Weights of a small GPT-style language model, trained from scratch on English Wikipedia: 11 layers, 29.3M parameters.
Each number is 50 + 10 x the weight over its row's rms, rounded and kept within 0 to 99. Layers, rows and columns count from 0. The size before them is the row's rms in percent of the matrix's.

# up: layer 3 MLP up, 1792x448, rms 0.108, rows 1040-1070, columns 336-447
# down: layer 3 MLP down (transposed), 1792x448, rms 0.0676, rows 1040-1070, columns 336-447
up1040 107:55 33 50 50 62 49 55 56 45 34 63 72 51 66 51 60 50 52 55 40 41 40 42 59 48 39 50 52 68 72 35 52 46 41 44 51 40 26 53 41 58 40 51 45 50 54 49 56 63 47 36 36 31 56 46 65 35 44 45 64 55 62 36 46 53 64 48 57 48 59 57 38 42 44 48 65 60 41 37 41 62 58 49 43 50 36 52 48 48 60 28 45 53 64 53 47 62 51 54 35 34 50 34 33 43 46 49 46 42 50 34 46
down1040 101:31 54 38 53 63 47 44 42 63 60 35 42 65 48 64 62 54 52 37 73 55 58 50 54 61 60 57 41 40 42 48 47 42 51 48 54 60 58 67 49 48 40 58 42 70 60 42 53 66 44 53 54 42 57 67 70 61 52 34 36 44 59 63 51 53 63 49 47 32 54 65 55 67 48 50 57 43 52 50 50 45 41 75 60 52 33 58 62 40 54 39 50 34 70 63 59 47 51 46 45 42 34 66 31 36 49 50 37 64 61 55 54
up1041 088:37 55 44 38 44 32 59 43 40 56 48 49 77 41 61 61 47 53 56 56 54 61 63 45 52 41 46 53 42 58 42 56 48 46 52 43 48 53 75 64 40 63 54 37 46 54 55 45 44 53 37 45 51 34 32 58 55 37 49 54 43 58 44 54 53 59 36 61 56 46 78 53 48 61 57 45 51 42 42 58 65 48 63 28 51 69 51 47 52 35 70 51 68 52 38 59 37 58 48 51 59 61 42 53 54 67 52 56 61 56 38 46
down1041 090:57 68 68 58 54 60 49 14 60 58 60 38 50 43 48 49 54 45 54 42 42 54 38 53 43 49 63 66 49 43 53 64 57 54 37 51 53 43 53 49 60 45 53 51 51 56 46 44 59 52 65 56 34 57 35 55 55 58 43 55 55 41 53 62 59 49 51 37 49 45 51 56 44 52 42 63 50 46 69 41 41 44 47 45 48 33 54 50 53 45 47 35 50 39 54 47 47 25 44 42 59 53 55 69 67 37 57 45 50 56 54 45
up1042 109:50 42 53 53 40 39 40 62 40 53 51 50 45 47 50 56 64 60 64 42 41 48 61 45 41 44 24 50 33 46 60 51 40 48 54 49 46 55 65 62 37 65 60 49 34 67 54 45 44 49 26 60 46 51 39 65 23 48 52 58 35 59 40 41 44 63 38 45 39 48 39 38 47 67 71 57 23 36 55 60 53 54 37 52 62 59 29 56 40 41 45 49 48 42 27 45 66 54 63 52 47 63 55 49 49 42 67 43 48 57 54 45
down1042 107:50 48 65 60 57 47 55 49 50 44 57 44 62 59 41 49 40 38 36 37 49 45 55 40 39 55 36 81 46 55 51 47 43 65 44 53 60 46 61 59 55 58 44 43 41 48 43 52 39 58 40 53 49 63 57 38 44 61 44 59 35 50 61 43 35 56 42 44 52 39 48 39 55 36 76 41 44 44 42 53 58 43 43 29 65 42 50 46 37 47 40 59 38 48 46 33 52 44 46 37 45 42 44 46 51 50 25 55 60 44 50 56
up1043 103:37 60 37 49 49 46 53 68 49 53 49 65 65 47 46 61 50 44 49 47 55 50 50 48 41 42 58 42 49 42 30 38 40 52 55 51 39 51 62 57 42 46 51 52 47 47 47 44 54 45 37 47 46 57 60 35 38 57 55 52 28 71 56 53 57 35 56 53 65 39 61 46 70 47 51 65 55 61 63 61 47 47 48 57 64 56 46 46 56 55 38 61 50 51 43 57 62 32 52 37 55 48 40 50 30 40 56 53 38 52 46 56
down1043 100:39 32 52 43 53 46 32 45 59 47 38 37 54 53 50 51 48 52 37 49 48 47 42 47 52 52 64 42 54 46 45 55 55 61 45 62 40 56 41 59 62 51 52 41 51 62 51 38 64 32 32 59 62 58 44 51 54 52 60 48 39 62 48 53 46 59 29 48 43 57 69 58 51 42 43 58 54 66 43 50 44 56 40 50 45 47 69 50 62 67 46 41 58 39 54 64 60 53 40 31 36 46 51 58 49 44 30 50 61 50 27 44
up1044 100:46 43 54 44 70 37 51 51 55 61 51 34 59 38 58 55 52 64 54 57 38 64 79 71 70 44 55 46 60 60 48 49 37 41 55 47 42 43 50 31 47 60 41 48 36 46 58 63 54 52 53 57 58 34 41 42 45 32 56 65 46 44 34 44 38 59 72 36 25 53 57 55 53 63 42 42 47 45 56 37 39 55 51 44 33 81 52 54 44 47 52 65 62 47 43 30 47 67 61 52 43 56 58 48 29 39 72 55 57 53 48 55
down1044 097:62 51 48 44 62 44 66 44 53 48 51 48 67 44 53 47 44 37 39 57 58 49 50 67 41 54 42 37 43 48 54 53 53 67 45 66 30 66 47 42 59 53 54 52 46 46 55 34 40 66 44 38 51 44 47 42 50 30 48 46 42 48 56 60 28 49 48 48 51 61 46 41 60 67 41 52 52 38 26 49 52 52 54 67 46 46 44 66 37 41 54 59 50 68 49 47 61 48 48 47 39 64 51 39 37 39 52 60 45 55 32 45
up1045 111:35 56 63 59 59 42 31 23 52 47 58 49 59 55 41 37 55 59 76 50 50 47 43 50 46 60 54 46 46 39 26 61 43 46 47 56 49 54 53 36 38 54 67 61 47 66 65 44 47 55 59 57 62 47 65 54 40 42 65 67 58 52 54 80 46 57 60 49 57 70 36 33 48 51 54 51 46 53 47 43 73 39 58 56 42 44 55 39 65 36 51 53 54 28 57 55 35 61 57 65 46 49 51 56 49 26 60 46 42 56 37 46
down1045 107:70 34 44 64 60 62 61 54 49 42 50 52 53 67 37 44 51 53 55 39 46 50 57 56 39 59 32 49 44 54 59 75 41 54 78 39 40 48 51 55 29 55 48 48 62 53 55 52 65 76 40 57 48 47 58 37 51 34 52 43 37 47 50 38 34 39 54 47 44 51 36 62 55 46 53 59 51 53 62 50 60 55 32 39 55 51 52 69 56 51 59 44 64 40 43 48 49 46 63 56 60 42 57 68 36 47 30 63 40 50 55 42
up1046 103:47 50 57 36 40 51 36 44 41 50 36 56 50 70 59 59 49 50 54 64 48 44 53 53 46 27 62 42 53 42 51 46 40 36 59 58 49 67 38 64 37 41 25 51 47 55 46 71 50 50 50 70 62 39 51 57 30 33 58 62 61 42 41 53 58 43 49 44 63 45 39 35 59 50 52 56 54 78 56 62 59 45 46 60 41 68 54 43 47 38 54 44 46 42 51 40 41 50 51 65 57 47 38 69 40 55 58 43 33 54 49 45
down1046 102:69 51 57 75 55 46 55 48 44 76 58 54 54 52 52 41 41 48 49 39 68 63 41 61 39 67 56 49 43 48 52 60 44 37 66 53 59 49 51 51 48 48 58 47 52 42 50 30 44 55 43 52 36 58 58 67 32 55 39 49 63 69 62 55 42 48 35 27 31 59 51 67 42 55 59 39 61 37 41 58 46 56 67 50 63 53 39 36 52 52 33 36 54 38 67 51 52 43 48 40 62 56 44 53 52 39 49 37 70 39 52 46
up1047 100:41 43 53 44 35 60 51 45 58 59 53 56 52 60 43 52 50 38 56 67 49 37 51 49 40 44 72 39 49 71 31 55 40 53 58 44 44 37 54 63 24 54 49 66 46 51 55 45 52 49 42 42 59 59 48 30 47 43 38 49 62 47 52 62 39 40 30 63 51 55 32 48 58 66 43 48 53 50 37 40 31 57 51 51 52 69 58 54 56 52 49 50 55 57 58 58 57 54 48 29 40 43 68 54 49 35 56 47 53 45 47 47
down1047 107:48 48 41 59 51 56 42 66 54 47 54 47 56 46 46 55 45 56 32 43 34 53 35 37 64 54 55 57 49 59 50 47 53 53 46 47 51 51 50 58 41 51 43 50 70 55 66 55 63 41 52 54 53 38 67 68 72 43 29 57 58 53 45 56 38 65 56 51 66 53 33 43 43 63 54 41 53 38 34 52 79 51 40 63 56 43 55 46 54 57 60 63 45 72 43 50 52 53 29 54 53 62 44 54 59 64 44 50 52 52 62 54
up1048 098:28 41 52 62 36 62 43 48 48 66 53 59 63 58 53 59 38 48 46 44 44 59 41 74 54 52 26 38 59 57 50 48 55 36 34 63 32 76 28 30 49 64 61 31 48 53 48 73 33 43 65 47 45 40 38 48 51 73 53 30 58 52 57 64 33 63 52 75 72 56 44 31 59 46 44 55 53 61 61 40 64 65 56 47 58 43 57 59 57 66 38 47 43 62 78 32 55 45 57 41 48 47 53 65 34 45 60 45 61 48 61 43
down1048 098:41 48 66 54 51 38 60 53 60 58 49 60 54 50 53 45 54 51 32 56 34 38 59 63 47 54 52 57 37 39 49 59 65 47 54 23 62 46 32 56 53 50 56 52 57 45 59 48 64 62 35 62 62 58 87 59 32 52 44 63 45 47 44 36 51 62 39 56 32 61 54 68 50 59 64 42 56 37 53 45 39 51 51 44 48 61 46 48 37 56 42 50 56 53 33 48 65 27 60 46 53 42 51 61 53 47 47 49 43 55 44 46
up1049 101:67 50 64 59 45 46 46 49 47 47 46 51 68 54 34 36 67 54 47 45 71 50 43 56 68 40 43 55 61 38 55 40 57 51 58 56 45 56 48 46 43 55 49 62 42 58 46 57 43 50 59 63 42 46 45 62 36 59 48 47 30 49 50 46 66 50 52 45 59 47 65 54 30 51 44 50 51 66 59 52 49 46 60 50 49 65 50 36 61 44 52 45 66 47 43 45 46 58 74 49 45 50 66 62 53 51 63 51 55 44 40 38
down1049 097:53 50 63 56 31 55 68 39 44 54 41 42 68 51 52 35 48 65 53 47 40 52 59 48 30 56 51 45 64 39 37 44 37 56 59 43 54 42 46 43 35 44 52 52 62 60 43 47 63 42 51 50 57 74 47 36 58 38 67 64 50 50 56 34 56 34 36 56 49 41 55 66 56 52 54 56 62 56 34 63 43 49 53 52 43 56 33 60 44 43 46 46 37 44 67 53 49 45 38 60 58 51 57 40 59 53 47 49 45 56 58 53
up1050 091:53 29 46 44 45 42 52 43 48 47 52 36 48 56 68 34 39 47 53 57 65 39 51 51 64 34 49 43 59 64 52 35 54 73 62 44 59 58 56 47 76 52 43 41 48 56 29 48 61 54 49 41 58 51 61 57 68 52 48 42 43 52 46 40 54 52 49 62 20 41 36 62 48 56 56 32 28 50 69 55 55 62 42 44 35 55 42 55 50 42 52 49 53 45 45 52 58 39 57 54 42 55 34 37 49 60 54 57 46 55 71 70
down1050 080:46 74 50 59 61 45 67 42 48 56 45 58 46 46 48 61 33 50 50 33 45 42 40 39 67 60 55 48 13 31 43 49 57 33 45 66 57 46 45 64 21 45 54 50 82 50 51 43 60 48 58 44 45 56 46 47 43 41 40 58 57 62 44 47 39 52 40 35 81 26 55 45 34 64 44 53 63 50 31 54 55 42 58 61 57 47 40 42 67 51 56 54 47 42 46 61 47 60 46 67 53 63 52 63 52 58 40 62 54 43 46 41
up1051 100:61 43 54 60 50 60 48 66 44 54 57 38 57 48 38 49 58 65 51 40 45 57 67 57 56 55 50 52 55 41 45 81 53 45 52 39 51 51 39 46 35 47 48 52 50 44 24 50 34 50 43 66 52 57 44 47 42 44 46 51 46 37 42 44 52 36 45 42 30 50 60 64 64 65 63 39 43 54 41 58 52 47 51 44 44 44 45 58 45 52 42 50 60 47 50 56 45 58 60 54 74 78 41 53 37 50 40 46 41 40 63 60
down1051 098:55 45 45 67 48 44 51 60 50 31 40 67 41 45 34 52 53 60 52 58 39 44 40 56 46 48 30 56 53 35 39 50 55 45 60 46 42 43 46 53 43 50 39 57 48 50 48 46 37 36 38 49 57 18 35 42 51 71 36 57 37 47 59 50 53 39 60 50 34 69 51 36 46 51 61 50 56 60 51 50 68 43 47 70 50 52 54 54 49 32 54 60 62 64 40 48 57 49 69 51 56 74 48 50 34 66 49 53 45 54 48 40
up1052 090:48 63 53 68 55 42 67 38 63 53 53 55 56 60 60 64 48 49 66 53 60 60 40 33 56 66 49 50 60 62 46 47 51 59 62 50 50 54 63 43 51 69 57 54 46 47 66 50 38 71 43 36 46 32 60 42 49 45 63 45 38 59 42 42 68 55 31 41 65 49 58 41 45 65 52 35 49 37 48 52 59 41 66 39 36 46 47 61 54 53 55 47 45 51 35 60 52 39 51 32 53 50 53 54 69 49 50 55 40 57 44 55
down1052 090:62 41 33 46 47 61 39 53 67 48 32 28 51 42 59 52 58 33 52 35 57 44 58 68 41 44 57 38 42 47 34 46 61 62 62 60 49 39 56 50 56 24 45 54 55 36 47 63 66 32 50 47 53 63 61 63 44 30 59 50 56 56 52 55 35 46 55 45 43 49 47 41 55 57 45 77 52 67 63 43 41 37 52 48 51 37 40 52 40 56 54 73 57 40 65 31 40 52 33 54 49 43 49 47 54 42 39 35 60 49 61 34
up1053 096:40 57 49 31 39 54 50 57 36 49 46 61 63 22 50 44 46 54 37 52 46 43 64 51 49 60 55 55 53 59 55 42 38 37 34 56 59 42 50 52 48 41 44 50 32 44 46 52 30 39 46 49 60 48 65 35 46 37 46 55 30 33 56 52 63 34 50 63 50 60 54 54 56 49 61 54 75 40 57 40 41 52 71 49 64 61 66 25 67 51 30 38 55 48 42 29 71 45 63 50 51 44 36 57 48 61 34 46 45 55 39 52
down1053 094:45 46 58 44 62 46 33 51 56 36 39 20 58 70 58 49 49 44 49 42 41 46 47 48 45 39 37 55 62 48 58 57 43 50 57 38 56 71 70 56 38 48 48 52 63 41 57 52 62 54 54 44 54 47 72 47 45 53 51 53 36 42 32 46 26 49 43 52 49 43 48 58 48 41 42 43 51 58 43 45 50 52 58 56 39 46 56 64 56 52 36 50 53 66 38 35 33 49 65 59 38 51 46 53 49 47 48 52 62 55 60 51
up1054 103:38 61 66 45 52 30 50 60 56 53 38 44 38 44 67 44 37 52 38 45 73 56 57 35 45 40 55 48 41 49 35 38 45 55 44 44 52 49 35 49 50 34 68 42 48 43 59 54 53 52 42 34 47 53 59 39 54 43 34 69 54 37 41 46 53 65 64 53 59 64 41 56 51 44 46 62 53 40 31 57 27 45 44 47 52 31 57 39 60 60 41 39 43 57 43 46 57 56 52 48 44 56 51 46 52 60 42 57 44 51 51 42
down1054 109:46 33 56 67 41 67 43 56 57 41 51 53 47 44 43 59 50 60 60 55 31 46 40 51 37 51 37 57 37 40 64 52 49 53 56 47 54 54 56 52 52 53 35 51 57 48 36 29 45 49 68 53 50 53 43 44 64 61 48 50 41 33 41 45 65 46 30 33 40 73 69 47 60 40 47 32 34 49 49 48 51 61 54 60 51 48 67 37 57 37 45 66 35 60 46 62 53 29 59 43 48 43 49 57 53 47 49 39 45 56 36 47
up1055 091:50 47 55 35 40 38 40 49 49 51 47 44 54 59 46 46 60 45 59 43 53 50 55 46 52 73 43 61 36 47 47 39 50 46 49 49 67 57 51 48 40 53 52 74 52 58 54 58 58 45 60 68 60 43 43 56 47 58 57 44 45 39 55 56 63 26 46 48 38 44 61 34 57 35 49 44 46 29 63 56 43 61 49 58 66 58 43 54 71 37 37 59 50 52 50 41 64 17 31 51 37 33 58 38 51 36 53 29 52 38 54 52
down1055 089:62 48 38 36 58 51 48 33 59 48 55 41 44 60 55 58 29 63 51 60 44 54 49 63 32 46 45 32 60 37 41 58 39 52 59 46 41 37 35 55 43 29 66 42 53 44 58 45 32 55 54 52 30 43 56 39 42 59 58 75 52 47 32 50 40 47 48 52 45 47 50 45 66 56 51 55 49 67 48 51 62 40 40 62 32 47 40 37 48 44 47 43 48 61 49 42 44 59 44 36 44 54 45 58 37 71 39 27 49 44 59 49
up1056 102:43 43 38 40 39 37 62 30 72 61 33 46 53 56 72 56 59 51 34 52 51 41 71 57 54 46 60 73 62 47 47 53 54 39 50 62 53 64 57 54 33 59 53 46 48 33 55 52 37 49 57 36 41 47 52 70 28 43 52 52 48 49 65 50 49 43 51 44 65 50 45 60 63 50 62 74 47 69 53 51 47 44 58 43 50 53 48 42 43 49 35 55 60 42 51 50 44 37 53 57 61 57 54 70 52 43 55 55 58 74 49 45
down1056 101:33 58 48 47 59 48 47 66 55 43 61 53 47 48 36 48 74 40 74 52 63 65 41 59 62 48 47 30 56 42 42 43 73 46 35 42 39 42 54 41 46 60 45 45 69 55 49 43 65 49 51 73 55 55 46 46 60 46 56 49 58 50 41 59 41 63 63 52 45 43 49 61 35 38 51 36 51 54 57 46 48 57 47 56 63 68 55 64 48 55 43 55 52 63 55 65 75 47 38 31 58 50 47 54 61 64 38 60 64 33 56 58
up1057 099:57 48 65 59 60 54 59 58 53 55 36 39 55 54 54 49 51 20 46 50 68 41 50 45 68 50 29 59 29 64 56 65 66 57 59 65 48 63 34 48 55 46 66 39 36 55 45 51 50 75 48 34 52 55 44 46 52 57 43 32 48 56 64 37 49 42 53 57 44 60 44 46 52 55 53 50 45 49 43 34 48 62 57 31 70 50 50 49 49 61 45 44 37 39 60 43 56 49 46 64 48 53 51 59 66 52 67 49 59 43 40 55
down1057 094:45 37 37 46 36 61 66 53 47 49 49 63 67 48 46 42 56 52 41 48 21 43 50 60 41 58 56 47 48 49 43 24 57 55 47 44 55 53 57 77 55 48 50 42 49 58 56 62 45 58 46 38 52 53 35 51 64 41 58 50 40 65 54 35 59 36 49 57 58 35 65 52 41 59 38 48 37 63 44 56 41 34 36 44 62 72 55 48 50 32 65 54 53 52 57 50 41 54 56 50 38 68 51 52 66 55 33 57 68 58 46 44
up1058 095:33 51 46 40 35 70 57 29 59 52 38 57 63 50 30 58 67 43 40 49 34 40 54 47 62 39 71 48 27 51 78 56 49 45 52 26 56 48 48 72 44 60 66 60 65 53 56 47 42 71 40 57 41 38 54 28 55 40 46 48 51 49 46 54 36 29 60 26 47 51 51 33 42 53 51 55 64 63 47 45 62 43 48 47 45 47 55 43 60 73 61 55 51 38 35 59 51 45 60 31 58 41 64 49 61 53 43 50 54 37 32 41
down1058 100:51 55 40 47 57 39 57 49 44 55 52 52 44 45 71 48 59 56 66 57 63 43 41 52 35 50 51 49 49 45 56 41 37 50 46 42 37 65 65 49 47 62 54 49 57 56 57 39 37 43 38 65 44 58 44 50 55 55 68 45 56 66 52 28 43 44 36 45 72 45 49 49 39 43 43 45 68 70 50 35 59 49 36 47 54 37 69 51 64 45 41 36 45 56 62 50 64 70 47 50 16 52 42 64 36 58 60 61 54 51 46 44
up1059 107:49 47 50 52 40 62 29 44 61 40 48 65 58 60 43 55 46 54 49 53 50 31 71 47 47 45 36 37 40 49 42 41 59 39 56 61 55 52 54 45 53 48 57 60 41 49 50 50 50 44 61 46 39 41 40 61 53 50 48 57 50 47 58 58 63 42 45 47 54 57 60 53 48 59 58 43 62 57 43 54 40 51 53 60 57 41 30 52 47 46 55 51 30 40 37 25 53 55 44 58 54 38 55 34 44 44 48 44 35 60 52 50
down1059 105:61 47 46 47 45 65 45 33 47 46 47 49 53 64 52 46 43 58 37 59 75 36 73 62 40 53 50 38 57 70 58 49 46 53 42 42 35 55 46 53 51 47 33 45 66 49 37 43 37 45 48 50 40 40 56 42 67 54 66 35 41 40 39 58 55 43 62 42 43 67 63 54 32 50 32 49 40 60 47 51 49 58 25 47 32 62 45 46 41 48 52 30 47 50 60 58 54 59 54 41 42 53 57 56 66 43 50 56 65 64 59 44
up1060 089:66 49 50 45 49 57 34 55 45 66 50 34 50 49 49 65 57 54 44 49 42 49 36 49 47 52 45 28 61 34 48 44 42 47 35 49 32 51 34 47 51 52 36 76 68 77 42 52 49 39 52 44 45 59 47 38 52 57 38 45 56 45 71 57 46 57 36 45 50 42 42 56 53 42 48 52 61 37 44 43 55 58 39 60 45 58 65 54 37 46 53 64 43 50 70 65 40 60 46 54 65 46 62 58 40 70 54 47 54 48 49 47
down1060 094:39 46 67 65 44 40 58 55 55 55 80 59 53 51 64 48 63 41 39 56 50 41 49 60 60 52 57 44 32 54 56 62 35 50 33 64 27 30 67 58 55 55 58 68 35 39 46 50 51 50 59 38 33 41 58 56 44 51 35 43 59 41 62 65 50 59 52 55 65 49 47 62 45 24 58 65 61 37 38 45 63 45 61 67 51 53 49 59 51 52 46 48 59 37 45 50 70 45 56 60 46 61 45 57 48 65 54 51 39 52 35 19
up1061 102:55 47 44 75 56 56 51 40 46 64 31 36 52 43 47 46 51 60 38 76 46 40 70 38 31 49 51 24 44 60 61 54 43 45 43 50 46 57 65 48 40 51 49 74 53 48 42 63 67 40 46 64 48 51 44 63 42 55 58 38 45 51 37 49 61 41 42 52 55 49 39 54 60 41 45 70 40 40 54 45 46 41 47 47 48 43 46 65 55 70 36 55 46 41 51 39 57 44 54 33 46 34 47 55 43 76 57 55 61 49 51 43
down1061 110:76 37 53 59 47 52 44 54 67 57 62 48 46 41 33 46 58 57 51 48 64 50 44 49 46 49 46 69 55 50 54 43 69 53 41 56 39 61 60 62 51 53 51 52 38 44 40 60 44 50 72 32 50 59 64 48 63 83 68 35 41 56 61 51 42 41 51 49 51 50 42 45 46 30 42 53 60 58 32 63 56 62 51 47 54 52 37 39 39 50 44 40 56 46 54 42 50 48 49 52 54 52 69 49 43 57 48 47 51 59 56 45
up1062 100:53 57 45 55 39 49 61 49 40 59 41 60 60 50 56 45 49 30 52 41 52 38 55 41 53 50 46 52 55 56 53 47 29 61 62 67 58 59 43 33 35 58 34 63 60 31 50 46 55 61 45 71 41 51 54 47 56 52 41 33 60 53 65 48 58 69 48 64 54 45 50 56 61 42 47 51 48 40 48 50 45 50 56 52 52 63 48 51 48 54 40 44 53 55 38 53 44 56 60 59 58 41 61 58 66 49 38 52 60 50 42 60
down1062 101:55 43 34 37 43 57 46 48 66 56 65 51 30 52 36 43 44 46 48 50 58 53 57 42 35 52 43 53 66 53 43 43 64 32 43 54 54 59 61 69 47 47 44 42 42 50 46 58 32 46 60 71 49 63 41 39 57 75 35 51 44 41 49 43 68 45 65 75 48 39 63 60 61 32 25 41 48 34 42 59 42 34 48 62 37 38 50 51 47 32 31 42 61 52 52 49 71 54 48 52 49 41 57 67 35 48 52 33 57 56 54 44
up1063 105:38 44 44 45 46 63 39 57 72 60 48 61 41 54 34 65 51 64 41 51 60 33 31 66 46 38 52 48 49 61 46 45 36 39 52 49 66 59 55 63 45 30 49 68 48 33 45 35 51 45 52 44 59 64 45 53 53 64 48 39 44 71 56 46 49 54 33 52 53 57 54 49 41 24 45 32 52 45 69 50 62 43 69 49 49 45 65 42 54 48 46 59 44 25 57 45 48 43 51 51 41 44 58 40 56 51 51 65 61 68 43 45
down1063 088:57 58 55 59 38 57 47 36 41 63 69 32 54 45 41 53 51 59 50 49 59 56 55 72 49 47 56 61 48 45 58 55 47 65 36 39 53 47 53 58 47 63 65 37 76 46 59 63 47 37 49 46 30 39 64 46 53 53 42 60 71 56 54 58 44 40 60 39 36 40 62 50 44 59 46 61 52 52 59 56 58 48 30 63 40 52 48 35 68 40 57 55 49 36 53 62 58 49 40 51 37 57 35 53 43 44 56 61 42 43 45 40
up1064 097:50 62 48 67 38 40 46 36 42 39 50 48 62 26 58 44 51 35 48 57 28 70 39 50 54 32 63 56 41 58 65 38 50 39 37 43 65 44 52 61 49 52 55 52 47 54 56 47 39 68 56 42 40 57 61 61 48 64 45 51 45 65 58 52 71 48 48 53 49 57 46 52 50 35 73 41 58 52 42 57 44 53 50 48 45 55 40 55 39 70 50 69 47 45 39 63 49 49 63 40 43 57 40 64 41 54 54 65 40 47 58 35
down1064 094:46 41 31 54 63 62 56 48 40 41 44 66 49 47 47 54 72 48 53 54 60 42 55 54 59 51 47 49 56 47 53 55 56 73 60 60 56 55 40 52 33 42 85 47 70 44 57 54 41 50 50 25 47 55 47 62 32 43 70 58 72 48 56 59 34 60 36 38 42 49 60 54 45 44 55 44 48 50 59 54 50 49 35 57 45 57 46 65 73 42 58 22 57 68 58 42 42 58 41 46 48 48 52 47 62 69 57 43 47 51 50 65
up1065 110:75 47 54 36 65 64 58 50 36 56 35 51 34 54 48 52 70 43 70 47 37 46 52 37 65 56 51 52 43 44 58 52 61 34 37 45 58 37 56 67 53 51 58 60 49 48 50 52 56 31 63 46 46 57 54 45 40 49 54 44 41 60 48 58 52 45 35 44 49 64 46 72 38 66 55 59 57 51 47 48 55 58 58 47 40 65 35 51 30 65 50 41 43 34 66 43 51 55 45 61 41 32 55 56 31 52 38 41 63 53 41 39
down1065 113:42 43 56 43 62 66 44 53 52 39 51 52 51 57 59 48 49 61 34 65 48 55 56 47 44 45 50 71 49 42 60 41 52 59 36 49 47 33 48 30 60 39 50 40 54 37 37 46 56 41 13 39 68 48 46 57 55 40 48 44 52 41 51 55 29 48 58 68 51 52 71 36 51 47 57 66 36 56 36 56 52 57 35 52 53 49 58 52 55 56 41 40 80 42 46 44 49 51 40 57 53 42 44 50 66 62 61 50 49 45 60 50
up1066 100:45 45 39 37 41 59 40 48 52 52 59 54 43 54 43 34 50 42 65 55 34 47 71 28 49 44 43 41 36 36 59 62 48 36 48 56 27 60 49 56 32 66 45 51 48 46 49 49 84 33 65 74 40 39 39 51 42 26 49 47 36 55 57 61 41 51 52 52 46 76 44 42 66 53 36 72 61 62 48 51 55 60 50 51 63 50 43 35 54 46 56 64 55 49 50 58 38 45 59 46 30 33 53 42 58 50 42 47 38 53 63 36
down1066 097:63 60 49 52 48 46 48 44 57 44 58 58 61 60 51 51 51 42 33 24 70 49 42 61 51 49 43 75 61 74 45 51 50 46 67 48 49 41 53 39 59 61 40 46 62 44 38 48 53 44 61 40 61 57 79 62 49 47 44 52 56 66 29 47 57 63 40 46 54 41 61 55 44 53 68 55 32 41 43 47 44 58 67 47 37 37 48 63 36 47 37 51 56 56 49 65 38 62 48 44 55 60 52 41 61 59 57 44 64 39 51 46
up1067 099:47 72 53 58 53 20 43 29 53 64 50 40 75 61 52 50 37 53 51 51 57 47 32 45 41 39 48 63 42 66 54 56 60 52 57 64 39 33 55 49 39 31 46 60 35 69 52 65 59 51 49 28 53 44 44 79 47 70 43 57 39 29 38 49 49 42 46 70 70 33 46 62 45 46 42 54 41 25 47 55 44 45 58 65 50 48 46 60 49 50 54 61 43 31 62 70 64 46 58 59 51 60 60 39 51 45 46 50 51 60 52 46
down1067 102:46 62 42 62 43 44 74 56 65 57 44 51 55 55 68 65 61 50 39 36 62 30 47 29 63 53 52 44 43 49 77 71 41 48 45 52 51 34 54 40 49 41 40 44 41 55 48 71 52 53 66 55 52 40 47 56 18 57 53 60 56 46 58 45 45 30 50 61 44 48 58 59 54 45 29 59 51 59 53 48 42 45 71 57 38 60 43 45 47 51 46 41 74 43 57 51 44 36 42 51 44 52 48 37 52 48 58 60 61 55 52 37
up1068 098:51 34 39 59 44 60 52 40 62 54 48 60 58 45 52 65 54 54 75 51 46 60 54 33 47 40 42 47 70 49 41 54 57 32 52 44 38 63 47 45 58 33 46 46 54 61 43 52 47 72 52 70 57 51 60 49 45 58 36 53 54 65 54 49 71 61 64 48 67 41 42 59 55 31 65 40 31 47 63 42 57 30 57 51 57 46 44 60 41 47 36 49 30 58 45 50 48 52 35 63 19 56 51 35 33 43 47 52 70 72 68 55
down1068 093:54 61 63 49 73 40 53 51 57 50 51 44 48 41 31 65 46 64 36 51 57 45 58 62 56 51 32 41 54 48 36 38 62 28 46 73 57 51 39 39 46 35 60 43 54 66 58 57 72 69 50 50 62 47 58 65 41 60 36 41 55 62 51 49 53 50 43 54 44 61 46 35 49 47 49 45 41 56 31 54 62 59 42 35 50 47 52 59 45 46 57 61 46 49 50 36 66 46 52 47 51 42 39 40 69 41 52 60 56 51 28 47
up1069 107:60 52 37 33 43 42 41 35 51 53 54 45 47 49 52 37 53 50 48 54 61 62 50 62 41 42 45 55 38 56 52 50 47 30 56 52 38 71 65 33 56 52 57 60 36 75 40 61 49 39 38 42 47 37 54 53 62 45 42 61 45 45 69 47 34 49 42 51 66 29 42 54 54 55 34 52 55 46 42 48 55 47 48 47 47 37 28 50 44 46 42 42 59 52 55 47 61 49 64 60 44 48 56 65 43 55 58 61 44 47 54 41
down1069 102:49 48 46 33 45 40 66 49 38 70 55 47 49 56 52 40 53 35 59 57 56 40 52 44 41 47 51 44 52 53 42 58 68 44 61 61 21 50 50 59 55 44 48 43 70 44 39 59 47 36 63 45 57 53 53 55 41 54 59 46 57 47 51 58 58 52 48 54 45 47 62 51 59 69 40 40 55 38 53 58 46 56 38 57 65 64 43 48 64 62 70 52 44 54 48 64 43 49 56 55 45 49 59 44 44 47 31 52 52 47 48 42
up1070 097:61 45 46 56 36 60 34 41 37 48 49 46 51 64 47 61 49 47 49 51 43 49 33 36 45 50 63 58 54 59 46 35 63 57 40 38 56 57 51 50 42 46 51 43 33 65 44 64 44 56 60 51 44 73 44 48 36 70 60 51 34 65 48 38 42 59 45 42 44 45 50 50 58 39 61 47 53 50 53 54 33 50 46 51 47 36 51 61 47 45 50 52 72 34 46 62 57 48 36 32 46 59 49 52 36 59 63 40 29 46 59 56
down1070 094:55 42 51 51 56 77 48 28 43 50 48 75 62 36 31 59 42 27 54 56 65 46 48 57 59 53 36 42 70 42 72 42 39 58 59 46 62 46 47 52 52 62 55 39 79 61 55 52 51 51 44 45 58 44 54 50 63 65 52 53 77 43 49 51 35 70 46 51 49 73 52 70 56 55 50 37 38 55 51 62 49 47 43 43 46 43 50 66 56 70 44 34 52 49 63 47 48 54 45 44 43 48 46 62 52 43 47 45 33 56 39 49